Weights of a small GPT-style language model, trained from scratch on English Wikipedia.
Size: 8 layers, MLP 512 SwiGLU, vocabulary 4959, 5.17M parameters.
Architecture: RMSNorm before each block, learned positions, no biases in attention or MLP, untied embeddings.
Training: 208M tokens, 3177 steps.
Each number is 128 + 32 x the weight over its row's rms, rounded and kept within 0 to 255. Layers, rows and columns count from 0. Numbers have three digits each. The size before them is the row's rms in percent of the matrix's.

# down: layer 4 MLP down (transposed), 512x192, rms 0.139, rows 226-292, columns 0-63
# gate: layer 4 MLP gate, 512x192, rms 0.148, rows 227-293, columns 0-63
# up: layer 4 MLP up, 512x192, rms 0.143, rows 227-292, columns 0-63
down226 103:085176159118157037129162164095108129097121050112107096136129156092103141124064103101126162142115121136109080113159082071127170123131061145113119094140126138162072140093136148149111079094189103
gate227 101:117132127143097125152161169128162111058154153091114087140137186081122139161157157179129137107090126083111136165140147139162093144143136141154092094042123122130136132130196188132142104105166142
up227 100:136147113088146131140138077179150131081119124107107087145083158167139133127116173184120093096218087130119101160106106097081112115082135120113066074113114104164131096096102109144171134147190182
down227 101:095152132157121157089112141089110160089114121090130098158169153135119174179152147113092172161133195150127159160141104163128092114190161134083197156091138133113095122101140086145128157132149134
gate228 102:131100123210176101122174148102073183168132081135085157116136133034138112139070094156091118183146070128110183140112156126095178147140097117168105126178157131162175056109090125151118096165152097
up228 098:124183121110070098152212125167097053102123157158100138165193213115128127137186091171199094128091132143101098077201140133124170107144148160136145141121182129160157084154128119177140123142158098
down228 098:123149087041136122146147096175169048154141134114125144144160133129134118091127161132144145075134107159139155110123149134107171148143165135075108142159133179146099102126168132146085114127101161
gate229 102:120109204114102179133124116137114141096181183116175137190156177114151130152192145146171101194103172093154176122210101084155151111141113107138119109100077167115164121118158121094112151129098119
up229 099:159157120143100142127122121081081118199125164150104105121121136101123132105088126151097138122159188074162154092118060125109127099144162104115148119096114090185130079168121161096141158109149126
down229 107:171109089133126163145108138123162153111091136119111119181113160221188152117185116128101119189088102093149139132175140098139127138104136098137161111134167130155129152164135162084123130178098074
gate230 100:149128137103105153111107140089168160152151137160087099129088099123125156064189142109121109151144103125119104126099114136171152116158114119179081116117093112150184125129144189082088172068100112
up230 097:106150134098151103172118148176118141082107140205128120094129103161143135089136063135166143058155117145092142152163168114166119171136094130198118128141100146085090144158136128079155118132122165
down230 090:088144115135163165158103141110159138066105143148118134127134139115130185079134151133141129115177126096136158170148124139131128161136106127160134120121074170149106164162137086089128147092160145
gate231 091:176124089045131167159116110121107133137121157086092065123139121140094155140079161107121170108090206073114152084137161113120098169125076145147103185114158126190161121114157125111107089155103092
up231 087:135181183181123118059116126139132119110108100143120102104074123106087098108159100111152089127082075140087057149105151146113148197136109103127114137079122104138177134167204158151140074052159101
down231 098:078099103126100150107083102141172112154157105125104204141157151152154122163134164109156203157122141115153149159143118208142144157116118062143077110149165134161123177118153135097090074145094091
gate232 106:111120129141144142130133121124146108117159103155127147095123163097162129108086116116167158110124099117088157195105091163075128096107151117098147120155105128136150079086106089153105191132088144
up232 096:077118136137115116100083111155069132138091091171161129151128088135099127111153123194145081103109201133144153134109154142089119132124148130126135113078169087127094094100107112164089148114097139
down232 102:132125151136150131120151100079099113128110116094124110100192111146158131176124081137072149084184186147148123080172128147111110105104099087161084093150111164118111116119148117151080149165104172
gate233 108:127164136140159174148118131141173119139104082095132176129157079155187050143120140130178079072108101066130164128126139086137174154124132133114117185095162168103133116144159154114104143100102147
up233 104:089140127191098177139150140124178155138133111151106124068107112156134091108145135120154144140024151173118156132095148151126214118164094159129115217180165161091137133158107129127125170134096210
down233 104:152146098101129137104171149127154129113135130178097113104151137120144144132120149091147174074112128196158100179172202123078147115092134166231100146092139155157121156055150082122192109126129124
gate234 100:096122169083099114128142134140091107096163123146146156054092184155163157183142148111157155163085153182085088131166114134156105055132110132178157092136107122102111109131162176129106137128098174
up234 103:146117103116145060157146111098149126151188212054156163128189100119133127156165105091121160040136151115161088139125125107159155143098108082080140118187158122111153113151134162146160143179206140
down234 105:152121185107169180160104154113115100153074086160053074124101144138072095168130099122130096138101154108145130145158147144132098090109173108124178175116148074102130146109138104095091154130179090
gate235 091:199113160085123128130129160112062127111115067122120130092143160164119085154136096101103182113147148167087123150119172140109164132131142069145076146086104122115130074154110200098086144116129132
up235 094:167100134170113142146141135207137187115186127124135156097111136154167157122113119167096117157087091080149131194146131127154095116133109138145149149147145097103075120158157076204058165193144106
down235 086:136101168096095180156148120122067118132141137127164177160225133144122151168111180096167094142160148148156080127062169118098107120123180101130182150121135169194118151128091142140145130161135109
gate236 099:162126119127175144188150140108170120072129125137131179201128167110145104136118174115060172169118103071167102132119124118090108128133123158081125155187093115074120162131115189160157118158158089
up236 094:123112143121182134046139146089098081134043137132099163161099090117120110190126148073133127141101127145138137135123116130148138162054080115116110125133108133079131163129110134141139104139118130
down236 102:097201160160138146104064117131077142162099196147115126168108172096152108111141116141101122156159102098246128095108120080147125170115124153159059130132118156071084117109152136145153097187147114
gate237 090:130100092084122124105111043173097127141186130125162127140074161139092125170167129115143130133143044122151156154162141153092148094141131123144183120115175142105102146142180142142109185080124139
up237 097:131135135144102118104143102158131152130157141138149106110060165127141127185137123101128136123098137166137162135149127132081161100044167104102142082135124142155116159144158063092083136150145160
down237 087:137127064154137087143189030137148100158111185128127084156124119141130129099101106096118143126096179094088147100133095137120128096142063134122093090171154130066110073137098156080109048109115076
gate238 104:105085110107073133127153156162166176125124143131112143121119093098098129133173111127152158149201174140161146127076154128189147152103167099075188095127190132117176131110176179133139180139109181
up238 100:128118069072159107133119056117121069119075150177071106136156134118108168108160101164171122108106150055113129076171143126117099147160103133126093112200103064081150146119104143081170146123208130
down238 102:114128140119095146186113130103161170090143184165133170150101158172090167123081088154101097053140148139198177161162118108177186116119093150117084126100136099134149097098138048131071113140133117
gate239 102:107086134132108089155148126136156148169106168139140140101107155159134170139148118151164133138110143105128124124099144133103102084098134149102076116075124170099152091148122143095110091197131135
up239 108:095142114144083163116146158139091055124156172126086167129097184129096146136131086140101083132060131132137115133145148127134083075161154117083085097123091173120159124139119100199139157092152155
down239 105:153086079110100115149110135157095054118094115110134193150140170142084147131145103142118096113094106101090136148175115096062131124179123146124135146115133142152172122146136070165153127128158155
gate240 103:154166122145122148149105127157094074131148079101122144108127121115142125213184106104087138104131159174150152121100168100163130173121138121174138158164099127059101105152111148126095125093108135
up240 107:113111075141127127083127141138188133102109099084097122078113107097178163205104112181123112104158152079126119121164123154154097118152063152104155164138063103134118116106123155102106150151084183
down240 093:155085119143130075151150114103117138155167178127121111127168119057147161082152158129142148127074103156088141111108145131132123150175047163141156096090182139123110145098182138074130078088105083
gate241 091:143185140159085114136128101126152130094107072109110118098087103107145122159153144169163106127125110164123093150105110077140145139106103134139124167125160160177135111088104163180085028116123087
up241 094:119138086178162091033129139151043111126148115144117084104144166160084106168137118112073124130072103154043153150120118159102116150092116100143225123140142151114147120163161100115068165089171165
down241 093:128159153109068159120104150156111142126100121133154186130188127140109098120155198074125144139179127167124071121143188166154182163112130075147148065117097137128178145118127115093099129167120111
gate242 103:121128122099136130198073132138141137134137143131117098182142080126140180177131140161176165050104150155148181161177118131092170135057105151110122128156099207138134116138148182146076097159152132
up242 096:140140131064119184187154134104087074115120082149131143052147085093191108097119128113187113156083096137108160107071113178136136114193153149155130099164145099133126125134133127123111191151140112
down242 101:238130120150136119130143139135122157127130144120135142167101133154063161122138145136110129088163138101127107106107224053105046119124161115085131120164178107137156130147123141150219102125122086
gate243 098:106101144243101155136108160151136133129145104139101101091126061167177140103138100100182049136104164158096134147067135121190173129169143124132091120110115075116090173134152153149118126184104176
up243 095:161124154156177119099135079098113113110110160099158134076134147154067143176135151097126148136141120111117138191169204102142082196170063109079191161122152091137097121121115134136131151090103171
down243 102:141140176151075146106088120183115138193118147148126109150129082144132124083167149139145059156087151170126095139109130119156142083105112145105143084156104093135130154105109078135163187126147175
gate244 102:095116155036089099163150136159112160157183108147147050118105152098167078089175101107193122117157089128077170124166151141093153134117151154152103134094129102101117105101121164161096169145123104
up244 100:108098160114097132132068104128139117150137163114171154113141153129090146138142123157091134118143133146056082064100143152129099149123135127120126174116138108124100110127105098129102126144126147
down244 104:156123116159140090172110116110164085066139103127078152136112079077153112122112149196061143176128192146091083081108096150091111088132113088153155120094127122139129144172139079127135167158152142
gate245 098:130133048080142156133146138111138138114096103171139136149129152098110080135166125109156131105155169170131184133150141163087094167099155138220136186102137131088117131132135170124175106108132106
up245 094:138102157149055143138159135098132171097188084110150123189159155176121101131168117111168125158109151145092126153194156131121136086158100150117166121146110127143076149156111169170159136178123130
down245 096:118121085128136170114139088079141106191146112082109143132072155152132156103055112157159111095142118109056087103116111162102170116142143151125094091052108102134098134151169118153154068142086075
gate246 084:146158072106019107101081093121121123122102196110158125055173169139161121155135185175141124135100105155143131112077107066128151133103134074163110182136102100191137138131128180154089112130121147
up246 096:137102182128143166155124150150084109104173153100065138147132119142096122095130113055085216088200127103122182132140125111111111085092140094142123121090102148133148100147121100170170125080147108
down246 094:173121083116141163121083179084175102106145078126086131085155112166154092142123149204095147161079076131143035134087090079149135153144152111119120156135103146107115192054138159101197119160116108
gate247 101:103125119108164138133201120142160162150145167021104081141122150120068147107168130158125188194158158136147104099120174094122124131146138097165123088114076134128140185094110138100117139147094135
up247 098:145102151079114116156114094114103138163141133152091153135164153079143097092121134150150078133129157098136138094182069098147083169171150142100154102160147152116109148114123182107085099149173166
down247 101:164121093134097085087090192092128137131178119131154183134173114171166107189137113117102196133176160195110100091099184140181148152140168101144150131098143125135131108120116113131101146070165158
gate248 118:121119139102075076170115190151139124119100112124161146132149114166174067086123191120150147130121150107108112158103087163124160086088180184138107121142079124178148130151159140112107103184085134
up248 113:097116108098166148151115139123144147161154090129123163124161136112189134110130109147113110174137134135111159089176136196139106039148109092113077131072179101186219149094134142076087137179171125
down248 109:135179160062143110068179122091086167107092107180139151037146090169140206086151109107151141131187110143193143152174094098167136176141168086119139152105076134146113146158153133094090075152135131
gate249 101:120170051106163102144175140170158086143129126119158062069156140098185178137138164163130063143130109103188117069130113093130153100152118098170129139150101118142175157126170137149115096136108162
up249 106:119089103190174119110131132165127103059083117127145093105067095135146157115092103170111100146077169097180127054154169162123112158157136154172177137158098137160084111133153137129094159101118091
down249 096:096156077127196130096173099099105115148084112163135146135124158115121118147091117145116112149140135087179156143190147059131135125084150051063107037066092159105141149148106154054089125121136136
gate250 094:111125143167147121111120140204091176121095158133139111069052138115119139135128115129151145129153141135080106142119121084052075138134163109098117144115160107175160090207125124102123057125135157
up250 100:103139189168143115139131134177096143121096119103197075145094129117083116135081189188153087111152123198144111118162157179085180139085166085130106192090137121158136136092122144112115065138107170
down250 104:123089109124125181128123098000144162091146128093111169136123097103166117093143128154166121139120123131119111104192158115163157117137081120130126088125163193105103150158138130186103147120107137
gate251 098:110115129166164145156137157153155147129148147123149166096108101139149199116105144133117116106136131148129131098161114095143164103193159113121185133140099161112130087143185078126161091121131114
up251 105:065074136105079150129067189070161119124105120113156087100168139091153126112108060091152127096151083163133147141046132144097178137124104113060063092162118110083056194126131099148092146188130143
down251 100:152112149105115175114176085158137108072130142143150079157164137192101165211129162132131134110097102131103055131074113120109168163181152102154069160097149136179162182089148127119162118101133136
gate252 097:142138130131136090100121156130130135133152169151074132084130132122161109164151160162133122095130091098140177081117155130134167133168127153105140148102044196067111143106131149070082158114101190
up252 096:081068181096181132128101127132118115077135122143130111141152159197097183107047147063102121086163174067117102109123102116149064150116163079070114080131097167147138171111093126142106119126123135
down252 095:075137165136097197127087127097114096102117099081150183127104108108089132181039110102088093134106106098152084183154194131101165192152145143164135142109109126148168119102157118175094134145112155
gate253 102:162079167136118094119135092124118171155101114152145121152143145147140144171150191125117118135095068119129166118152169122135150058118073117149168083105106130134155071168096179112109122114103139
up253 099:107065101102180178123081162119155137115087107095179099155098072108182123125163105109151119118167106120090153118081093149163148168100170108198094138195142100166162126102109099133111134115118101
down253 103:135132097186115088133099142137083150141098075155158088122096128173061110124092147084153149149141136114113076124121147162185130071173121136105120033080122133176162165160158101095131105127145127
gate254 090:045126152121172101126086152090146115172070093131099109126062083117172146115119133191102128189107049117083119129120104086146103138130117159158121158102121126144128102168190126124104113104179132
up254 092:157099170186154133102145128120090106109141125111067099145127078083109107117163129097128151119111105089107129180189107159084130100102072041136171101094086117182174122069145141107138120123118165
down254 092:129108121126069164147166090088154085075094127096125097174165131105135129124101123087227080109112174101163145099114159093082200159140129151109150156076163063112095105183147127148131194189114134
gate255 114:121101109142183142128184087123153139158141063164098125151136097153124119145120085104121154176098170128090104043146130102118205105169122115088110161113110145115117087116175114144107125078069154
up255 111:133109146141134182179095146134091105123147148094146060137107158124140109172174104109174175115175088146117116102164116109130170140105112134139174137143137126154182124100139077147174085131144192
down255 101:100111116167147152100139093126182093094111151163171102150056080095122066122107148125096155111130131158155069102090088132141137123159168088142128127126139055164072106141150117100108086107116091
gate256 090:122101156150122156111105132135119091198121135193088113093119181165098102163117151093166114118122192083150166119122167111155161105107149077130226113118103143100100119112046161094128163172112148
up256 098:148125080096109135138127149100132162131146126168098138181122132132134158087163144134102118127143161052092135144056195058135153141193162098201202089134173127120071122124132100114129106143113147
down256 089:118172147166145092129113101184241144175138144127084065190109164138164135119159104132099144118126159144070164102144099154147114130082170138116144065173150088116103121134100146167131147139103161
gate257 099:104121164120123142094147185102086107127119093141112131112156073090128152159137143135113086149145038120174173144164152115100115103055110155167133123156154089117139119141120126147141087133175140
up257 094:145109124101139093111144133153053116145114072143145140043142094146096127128140120072143135115108122150165121112147110169143168169117133135165161139103142138098102171134118147168169105107104104
down257 101:106067206065126081111151150128132109125120044105095128124143164148100164212066131145119138120134059080147120116131156120097174120146164110120149218108178153141105198137142113155104129133109137
gate258 100:080077113154143125128141173155072194064119154171088062180091108194060157108163172152092136138159063092154133115083113136140148139147127191188114158143117128085151144172128096154134135116136112
up258 103:105113158174174130115069156215173118139202137097080081124165150119145130122117114108170129203121068118181141136125115145144101097083123121098138126133136137081088170084185103067139177112117126
down258 106:175092140145076106082116156082144100067146122143157149094060078126166072159143106155163114112161126152169061064170148126162107132120185084111140142140116097180125174071175081161187101083124143
gate259 085:112137126141120127153143158146159132118083156099103106146101111166116112101134165096146110094087146136162126159078112153128141105156176117119168104133067156115166154110142168196132133105093168
up259 087:147151109111134112187144154179167164170174127059080128157139101151092081145127096056121100106090157167158101119109181132160104115087163179179119116131136075124131075074109128107124142130129150
down259 094:111130116162177063056109101117153156141106112210188158166073084110111147159141100134057128105096128105145164136081148105117184113133111154085104149139096107090138143081148095122130113127142154
gate260 107:089156127101143135102143106147123133117131100161119174155102137141117140140152083109133117170150172109080139173182121106147130169144149137145147173152169069125190131097129167135119138077103149
up260 110:087135069174099133115127149101087119128130070140128090140166147085106100176096131107104149169125194135181107172135146127083080129097129145101149096136129112109138065107128146101137132100096165
down260 107:070136160086110168170126138175149087073107123122088126118091104088091120097129129155128134093101170110108076149157142132152181066183153153117148116093086111164187064145126122125086182119126122
gate261 095:145129145066146171165150125222109149057117163118145127103086104156138121116158109117188078116104089118099108113138172170140156060098144208168163086140123124115115170066112131176147181116149106
up261 106:140125106146159155146148168153150164127131132120145144123108112118088055106144131143117126121123119148161124139202128117109111099151159103174132158124112121168078103148117165093093060154116131
down261 098:175162154073107101114124056111108118187153140115151128133147190158176066134118096097087140169124125132126065069137111097154076141120161199147138108119118142052155113154072143097133100059125124
gate262 089:100158149163122161165132121171117115122145124097081136130169140084017125158147114119145178132141160090146135183098131158149177101156067106049145136092156097186142167130107168085138119163073120
up262 093:113153181174164112151125136191124188103186136091163103167153158103140155109204146080113145120101126055120091104089176130119151190152076188136138131104137125138116072135154097104098105144149093
down262 096:162151109132166097149165076074105093113155137178180134119111196186182113118125135153111103127068170112102106129086134128128134108072141131118130171170146102168175087119141146089162072179154105
gate263 103:196092084058179134126158169164163152099178114101100095166096135106133121125130137143111164126151099138128178176139186116120191146118148133149102162172119173142141155098136116055180063110124151
up263 109:118135146187157079177127140130082109197120162132128144143155109148052107142089178104083131126115112209088096130142120094138090130101138137118114148134119101186054171107120173091100127151126112
down263 106:127145100069126162120158122104094155107088163115121127098108171104183119079137117159125166116093075149131186127105123091122118118136136114192158138112188082072119106149151193175194162141120181
gate264 100:172201117130112113137070126113105162132093109142103087090114146084112134118124089141062174207134172188126183147074119133125121081108128199106130124156067164091129202070162140116140070136127081
up264 102:105125138092116089159097105129126157112125119119099107163059114188140135138091138120162125139126134127114131122179089137118167094121109184154129119147115152098135108078058151084119144157108105
down264 105:168166102136091091090115123142118190122055125153136160143176151172106188145164182125091111111113102116132129155145113139131112113071068123133069111158058105112134149091121136107108147141114156
gate265 106:110158175104101098158111134112180106151081144062151140214142152083128182116172168162129138178110116169127132131188152106144110073018070130139175131140093120182147118165153129125156136105125093
up265 101:082166174131123113159138109137148111113061200146144173148182163131162067152096153147145063116084160134159141121155137139082184101117122155088159145137112090123134165098196116121142109158103120
down265 101:152082085090148132127156103111174184127208127120110108112071167157149129167107093071158134081137088053086180095107128144133128137105158122105161142168131119117161141125136101168149091099146104
gate266 103:127087083090144147140095148149115101187080133103158148156125147206165116135118130109158121125114139107138106150029105194090127091151098142127110170152176100057130146140167131116099060114050178
up266 104:144095090052128101148109102097137163085113122118078137160128121158117112128137160149069141155169131120119088165105095157112091155164157173149125203084166184105118065120136141115111136176172077
down266 108:153146126117209135152110072119124069156154125104146142141128141168149087065107165160121152137071175160124127130139113109163105171138097141153119149177171154088142122155103150158072083157065133
gate267 101:092153092206227140078121183119128131170147125106143100134136132103132074111113122071049128111164111087170173200120123129079153115142194041109129124142147135088161235136083070117123116121091101
up267 104:123104060112127120147065091120171180092125132102148123170173185086126136114174112148115142129154174101113140144110173156128100103115142186139133124118132138085074134174042097094066066111091124
down267 098:106071101190124107152088089106154137091100146180115098142162113151083156140039170113133111086158135073119114105105118151145116123140164164108118151093123106172126174162121040101134082143103115
gate268 107:081111124165116147158133095134091119103104097155147117146095137145146175095162121153163102212054103096107105122151134112118100136103102111119111108123171128101097106208134192113158168226162147
up268 097:151152170152100115110127067156155093113099099157123189142142160116158143167121132145163134140138177167162109210176111123137137109118154108102111132102147140134136099089193074161131071179125142
down268 106:137191164064130099095040131185059142116166124181092085061169067141195086098174082159117140148131152155153106158129076176126162154165135091180129129169119126094115114113157125159114090077111113
gate269 088:115143111142090144126149183116157105084104169104146187104159095136154135157053098088140127126146199145079159119164153089133137182123107125167158176152198148054178117138128112127082164125104101
up269 092:165146150106209113087115129158105084093150150126105117129077163149070150118147153122118168077076139091156169171116143124139085156137096149102056161156129166166131125156092088120205131152124164
down269 093:137191121195094168114192188140131069147163115093162146122157185166159137122187117164143075134157161157132148161084118109134156171145133141152109109173103132113135089114102174151084070123140103
gate270 102:113197144091086107098128140149126103114150123112152192156143155134140138123177130155161096077022172165122217125123102146119099085096119179083124120155131102120122101126140135126119125140153133
up270 099:113102126137119098095127106098082093185121125116113107153202113142125103108171146141182118166167135160142197130075122142127114141129196162114058107141098155172108139151107114097111137106155110
down270 106:135150088146142141128109161150127121080147139122184125117102055126192109133158102141153134162096147156129053199137125218067129181119144090163180117097119126167119113156161062095158131157133138
gate271 097:153183128090148137084105122131136136157103098069123159129082050126112194111168075089189110123073132167133143102070178055147143151159165157160121126177153126099155148166134129143136077131187147
up271 100:124171110147179147134149200193197109155134115135080123167144116111133102094119153071152117131098095146133118100177214107098082087167142146121124113130138108129058113165105109106130129139183145
down271 104:120084136107109126146097166154126135137127156152154114177115082137120136105113066112115139172195104100157134133144155106140185130157144115130070175113159073155153136192074092100159083139082188
gate272 088:152135084123137125127140166155104127100112150141108074132099216153115185117141148129082168112126114139145083058158170108161120086128084202138143179181140078085102171086158143197161171039099125
up272 095:122112123153163116131110131110188087173175130144098125125149094150183185116123165143158106138101120178092096128122143162084120152103130149146126168128145151150131153077137098172120165122093097
down272 100:160127094139129138087122093216104177098149118105116126160111097087141167079062120134162104191165103121154188130160112129148096168106143136171164128192104154083095139145117140076114104119190124
gate273 082:150122165130129155173102128171130158075154104107125141127181109138089107135161147186122175101092072101136098150142127109111129168193126081117140174084133151187146188105115080181143138076122069
up273 087:101146140116086181110187096180145116137134110159166163165114127119077146183127115128068081199123125120119166139100086096084094147155080105165101132104110129115122111107138090137089161135065110
down273 101:105130126195097163072105176067083105157148102085109162096114100148098123100121112128098151106108091126192122087134161162080173084103154076103150162109084165128129096112140143178147094102122159
gate274 090:116076182131074126153110162128141111103130097083083148120113103148134190118183087093133174122175165165184169158152105073159108152227174118102138116116105133106171091095099092106115104115173154
up274 097:095146164140128131146142133071134137084166128161116086125126112085128139145139106119097138101114104157114165094052119076121148182169136124129095156117180114112097055132131134145069061136137126
down274 086:144135109089126163145126096162149102195126093130103084138078153137126169129085134180093160130126150123145185125046102070081118043143146149140080187146138088181124123134160118106142152132156096
gate275 090:132134082157090115104146190154123115124109175138102072170224109204112135136131144142113117163148097128071124091103126155143129146093130142185145163122128131084151127133147175113171196122170156
up275 099:124114100180160095147122174107124050141102122096138120098164094176092080147116162060109120114102161145165079110105138152110164120080153073103153070065108145114133085079124120127106140148124104
down275 102:104137178126134112118094140105110119119105145077099121114034117061152091141127115158137104108105161139139158143146146145151097198157120110108133165098111084088092106084158060131104095133123125
gate276 100:099150067128139129085155158110103095141148099138125124135117136058163116105121157180167134062144110160155159083112128061115084068127113127153062080149115192098130121177089097157140130140072089
up276 096:096126088091143122128162070099162094121149106164131137125097140111167107165110106152121095134108042075078127098118128177166098146184100135117114119098120050154118092102124129160140077142081178
down276 097:134177122135141174121218145163149137149118165103134133122097145146187159066169112151149135123124088059122182155148056153128098202144094155084117112077097101051087073155101125114129097153082209
gate277 099:080114092088153142165212158142092108131126145141152137156099161139119141140143141142160082210141112176181059093101122144149148136122123155121116116155165098121168100133151146155102152111085151
up277 095:185079124077135118154133170058184117110116180113149115165128135123155127140084154139163122087072108128110107116142096099153146152109102083075128110137097135126141194076139165154141150085056155
down277 101:142122114160163084140146119139122201118115158136112157143047130138178158114180149120075124102116113194125150109152151155139166102131161174166100158132111163089118145119108141068201127125099130
gate278 112:153135150072135085128132129151124182111121085051146103075140119093125110151190201122140095141125172128077106152148168103141073157103130177140111205128176149124160159156097075117165126125106145
up278 111:122229085087123163163135088154091128143121124121146094095116168090141115152094172162115192113076168074129097129144143116149026120109162149185133143165119210120080174179150140144109106142136121
down278 106:160133132089125090117079154127110170159136128142139116126105103071085111097190106060128147034168155020160150143157171118133113120138149133149078175111141117035121147150072145189162092117175100
gate279 097:116166120113132126152170092148101174161120207188155111119136108082113126148224118116150119122113176177162121119142129161168147103187154113131112144138088196103074098122130157106105061152129143
up279 097:205094136141101148121168089118099103123086087118143135142180140103112165118116136194077099154050099155170180109133114166119127117105131119123102081110144131100108113165082189114153126162126161
down279 096:120128139104113078079112178083113149100128133164146126112144114120158113121088169073108135097160137103104129060138138087125136120150130100136108095062160142064208182124185108144119112072182112
gate280 091:135152085086140106127116191165145151105079127101145147111165092146176188185163139224153089186150179105173082100168120149087133169059146152159148088103166173102181084128158131122124087155117122
up280 085:130146145127111084180152088137122136098162145170114079076190088189199174127064146082160109115103138162126135130125076128094178115064127113145138097150179101125074129158122109104085129159171153
down280 099:176146110150128111158142137172107080103149118083157117157129145119109113123171134187120174112094144101134119097143074157119125112109101151142113134085156089045176118178098137093115124150151189
gate281 093:115120142082069148112098173131109151120052123087126095118137109035059113144090114154150114084115153120132136151064136124121123035127138060121158116074082142136193124132117170160105163107127068
up281 105:191070161079127131098118118147125139113124141099064125168095190133160102088093140140156136107061169151163128154135144128159129060069132199138049122148138179136132162139120108125138142105156110
down281 102:136139109168164154141121121065232091104133096160125126118083169139111095189152092162150078150133173084079113162090162158157214128116128149083147098161084124127178149084094091164068129126185087
gate282 119:166191103107155149076123115114139102103081180107137111143173148139159190146094094102107096116135132093157119159192153140115130145176174170158192159135132138118114128153104104125119130098069140
up282 115:090090165120142121160132116115096147117124095148099128134119169157155097150183145170139149115126128093172176073093192155181187174107140174100061084145133094138101139119148174066133147102114116
down282 100:120112165105111107137091121124159129063082164156086164196131156102129080187117120139140118120130172134145094130069133136155117117087152103091114164142124154220112076118094096163153158096116129
gate283 093:141120153098141145116121148083133083110113179145176128170125119111134132157183103124122115071128092102115210123125136088135162125149140115103130107144072153089159124093086110174113122106130059
up283 089:165186153145184136071157126127081116143134165131106159161148085172093141083038193084130115139153049128105084170165142103088105092103100120116172229127145141112136153089188134090127108149137162
down283 096:136137123179110131124163192173125173147117134102117140048149129093113115103153115143185137078088112130147133113145137117111136156165122072144103037143158108156139154103186112161097078105186130
gate284 116:111127073128155114183102113160108109144166145095115108201219091101108112171162125140166132180115090102109183153074128138118198103179115117074124141132098129099177121151133133127122178122109138
up284 110:134198084130112123147143059180145099166142119154127150081137130150182069196120107140177131148110140204181132104212067166111158098175172175054100104111138102187127114098130160149078140142126153
down284 103:167171120162150140121092173129106180087077150093180133102173098126136172106126139181087123114149116123096173152223140115132178094069055141116125122164113184079116065104104115114113130147136078
gate285 103:143085106138080090136120095128101114140133121133169169160083085129151160091156110120133124143144094159120075115133099112144146123092202080063107112158058181136069174096139102145200145147109139
up285 094:158119117189158101099174191138114132148097146106156109101093111126155169097114129114111144188153125104126160116145110183140146117116099141114155152135154128118120135106175163128159158043174140
down285 101:124128141091094164102129137112174155167107120164028157147157128076142126183145165170147082127106064149151140185135167133081089147138133148066122069158119092128173132152153132153086153161163105
gate286 098:163144079075110137129148157112127111201098129103114109112159179096131105104193131128103106115092116147093190104083131162148132144076152121091090118154172145154180088119123162131134134187150168
up286 096:143137124179126121107125065136134133110068139123166127095102138096189082149123134156100114128140124161107091069131136143108161174176169153120125135056115138137146077111097173146061125076127176
down286 096:141092073108162092155061110166141169083089149147096176121112134107153149078177102130052130094118113191149119133100102131148145079071143182150118183137162091116167097171104152069149076115135118
gate287 097:128092161140142135116111151115147089116149134185119107130073139091166146155162142129147117106109159155160183083129124081091116158145105146105082143123135141116107098148140074116114128156123170
up287 106:082168136130148115110177138143149135123136163103143159156081183133096089135100103119153147151131157121106119148128102142128143151153157111100149161105191117109141120207141047120071125127112159
down287 103:133097090110149086104119155121174095086071175144103146133105113123126144103179176092170128171160177140177090102115190158097108192128117091170082123138120067138139142125148146139135157081097089
gate288 085:197114067116144096111133104150125117149137146127164134096184115135109155120167110111108112096086111123194184135168128082140172178148145078159124169100120117099166050157155138067145151138136140
up288 092:127162158128111119141128084148144117101070097118192128137135132176124120062162106078137114191144113088108094135160150133185126100126134182135117114138158161148102153143106184111120108158126080
down288 086:072134122105116151078127145164124135102122131149085177169149113127123208161116138130195097122181166116099072169113150116113168148137099067111085139133126131198129135091091118129097147143106156
gate289 098:166090121122149095175151155177106080099155183140138076072078155137113157142149104129125120120100087112130154126199143176132179180089108144167187141108128106141124125105129182078148086139117059
up289 104:197057176037163172206096064121187108173150086103061168140145131174128116102128101121081135105173073085087129128184135129126110130099108149115143100186095147162092166109149118154132133138104148
down289 104:175144085128129123088175162113079155083120198146125143150109084135117133135173118111094087066116058113156150164073096102162106137163134124166147096181123166095129101168095168157108159158202181
gate290 096:074114134110127129104142104117112151114137069188111118140091134158114142135143108198066161144096128171107100085130131037130148178157115111147124105185112129150132103098124145102132108137152142
up290 095:181129118194147136207095104141188089143115089150138136131113121148183123078160137149164101087133159072149091133162095096146139138087121170097140164066121128133120156106143113121123151087104118
down290 090:143127171140157141123144141083088167115146158106153148141189135109114196124176140035181173127127085137107124137069115139150120133088181106133073173119108109050130183142111197132108145113125152
gate291 104:144091125076086148100214127183146218108090088096133145132126120129167139146127067137137132127101091103108119126120128086151092160105153156109050139121074158152095110102123142146157183084183098
up291 088:084117106084123148097180085148138135134072129116152164149058113129146181124081104097114097120093155128132142197122134104118112136042143197081138148123090183110109113087153120144175090046128161
down291 101:120135111130122147130191113131199137168075138135118103167162143157150097101166056091111094115105154150111097108096117175129125117163135126149105165084184156118124136149162153095191144115114093
gate292 105:111122090139140128122090122174082150113171183171107120102132124143108155161175095161108123150131105118075155092164175128198137110122150131119183148177166092108161166155100163126082149097138219
up292 104:108089135143101163128145142113118078129106143086144190100115112147175116112149117136124172158135119141174168131151102120143181043094141091156112146085115112097114147133142173210112167136088124
down292 106:118123132149163084101117141126175143108118157066129080170152098138150145126085144138173113143138198131102124134093111180111123174069099163162149138173144126183118127155171091133174128100137120
gate293 082:146120157139113154073139163117099121126220073084097134109111103073147101124164061114153120091151119116139159128087155099128137094147098144155154124049143142093136147105153163086082152146086154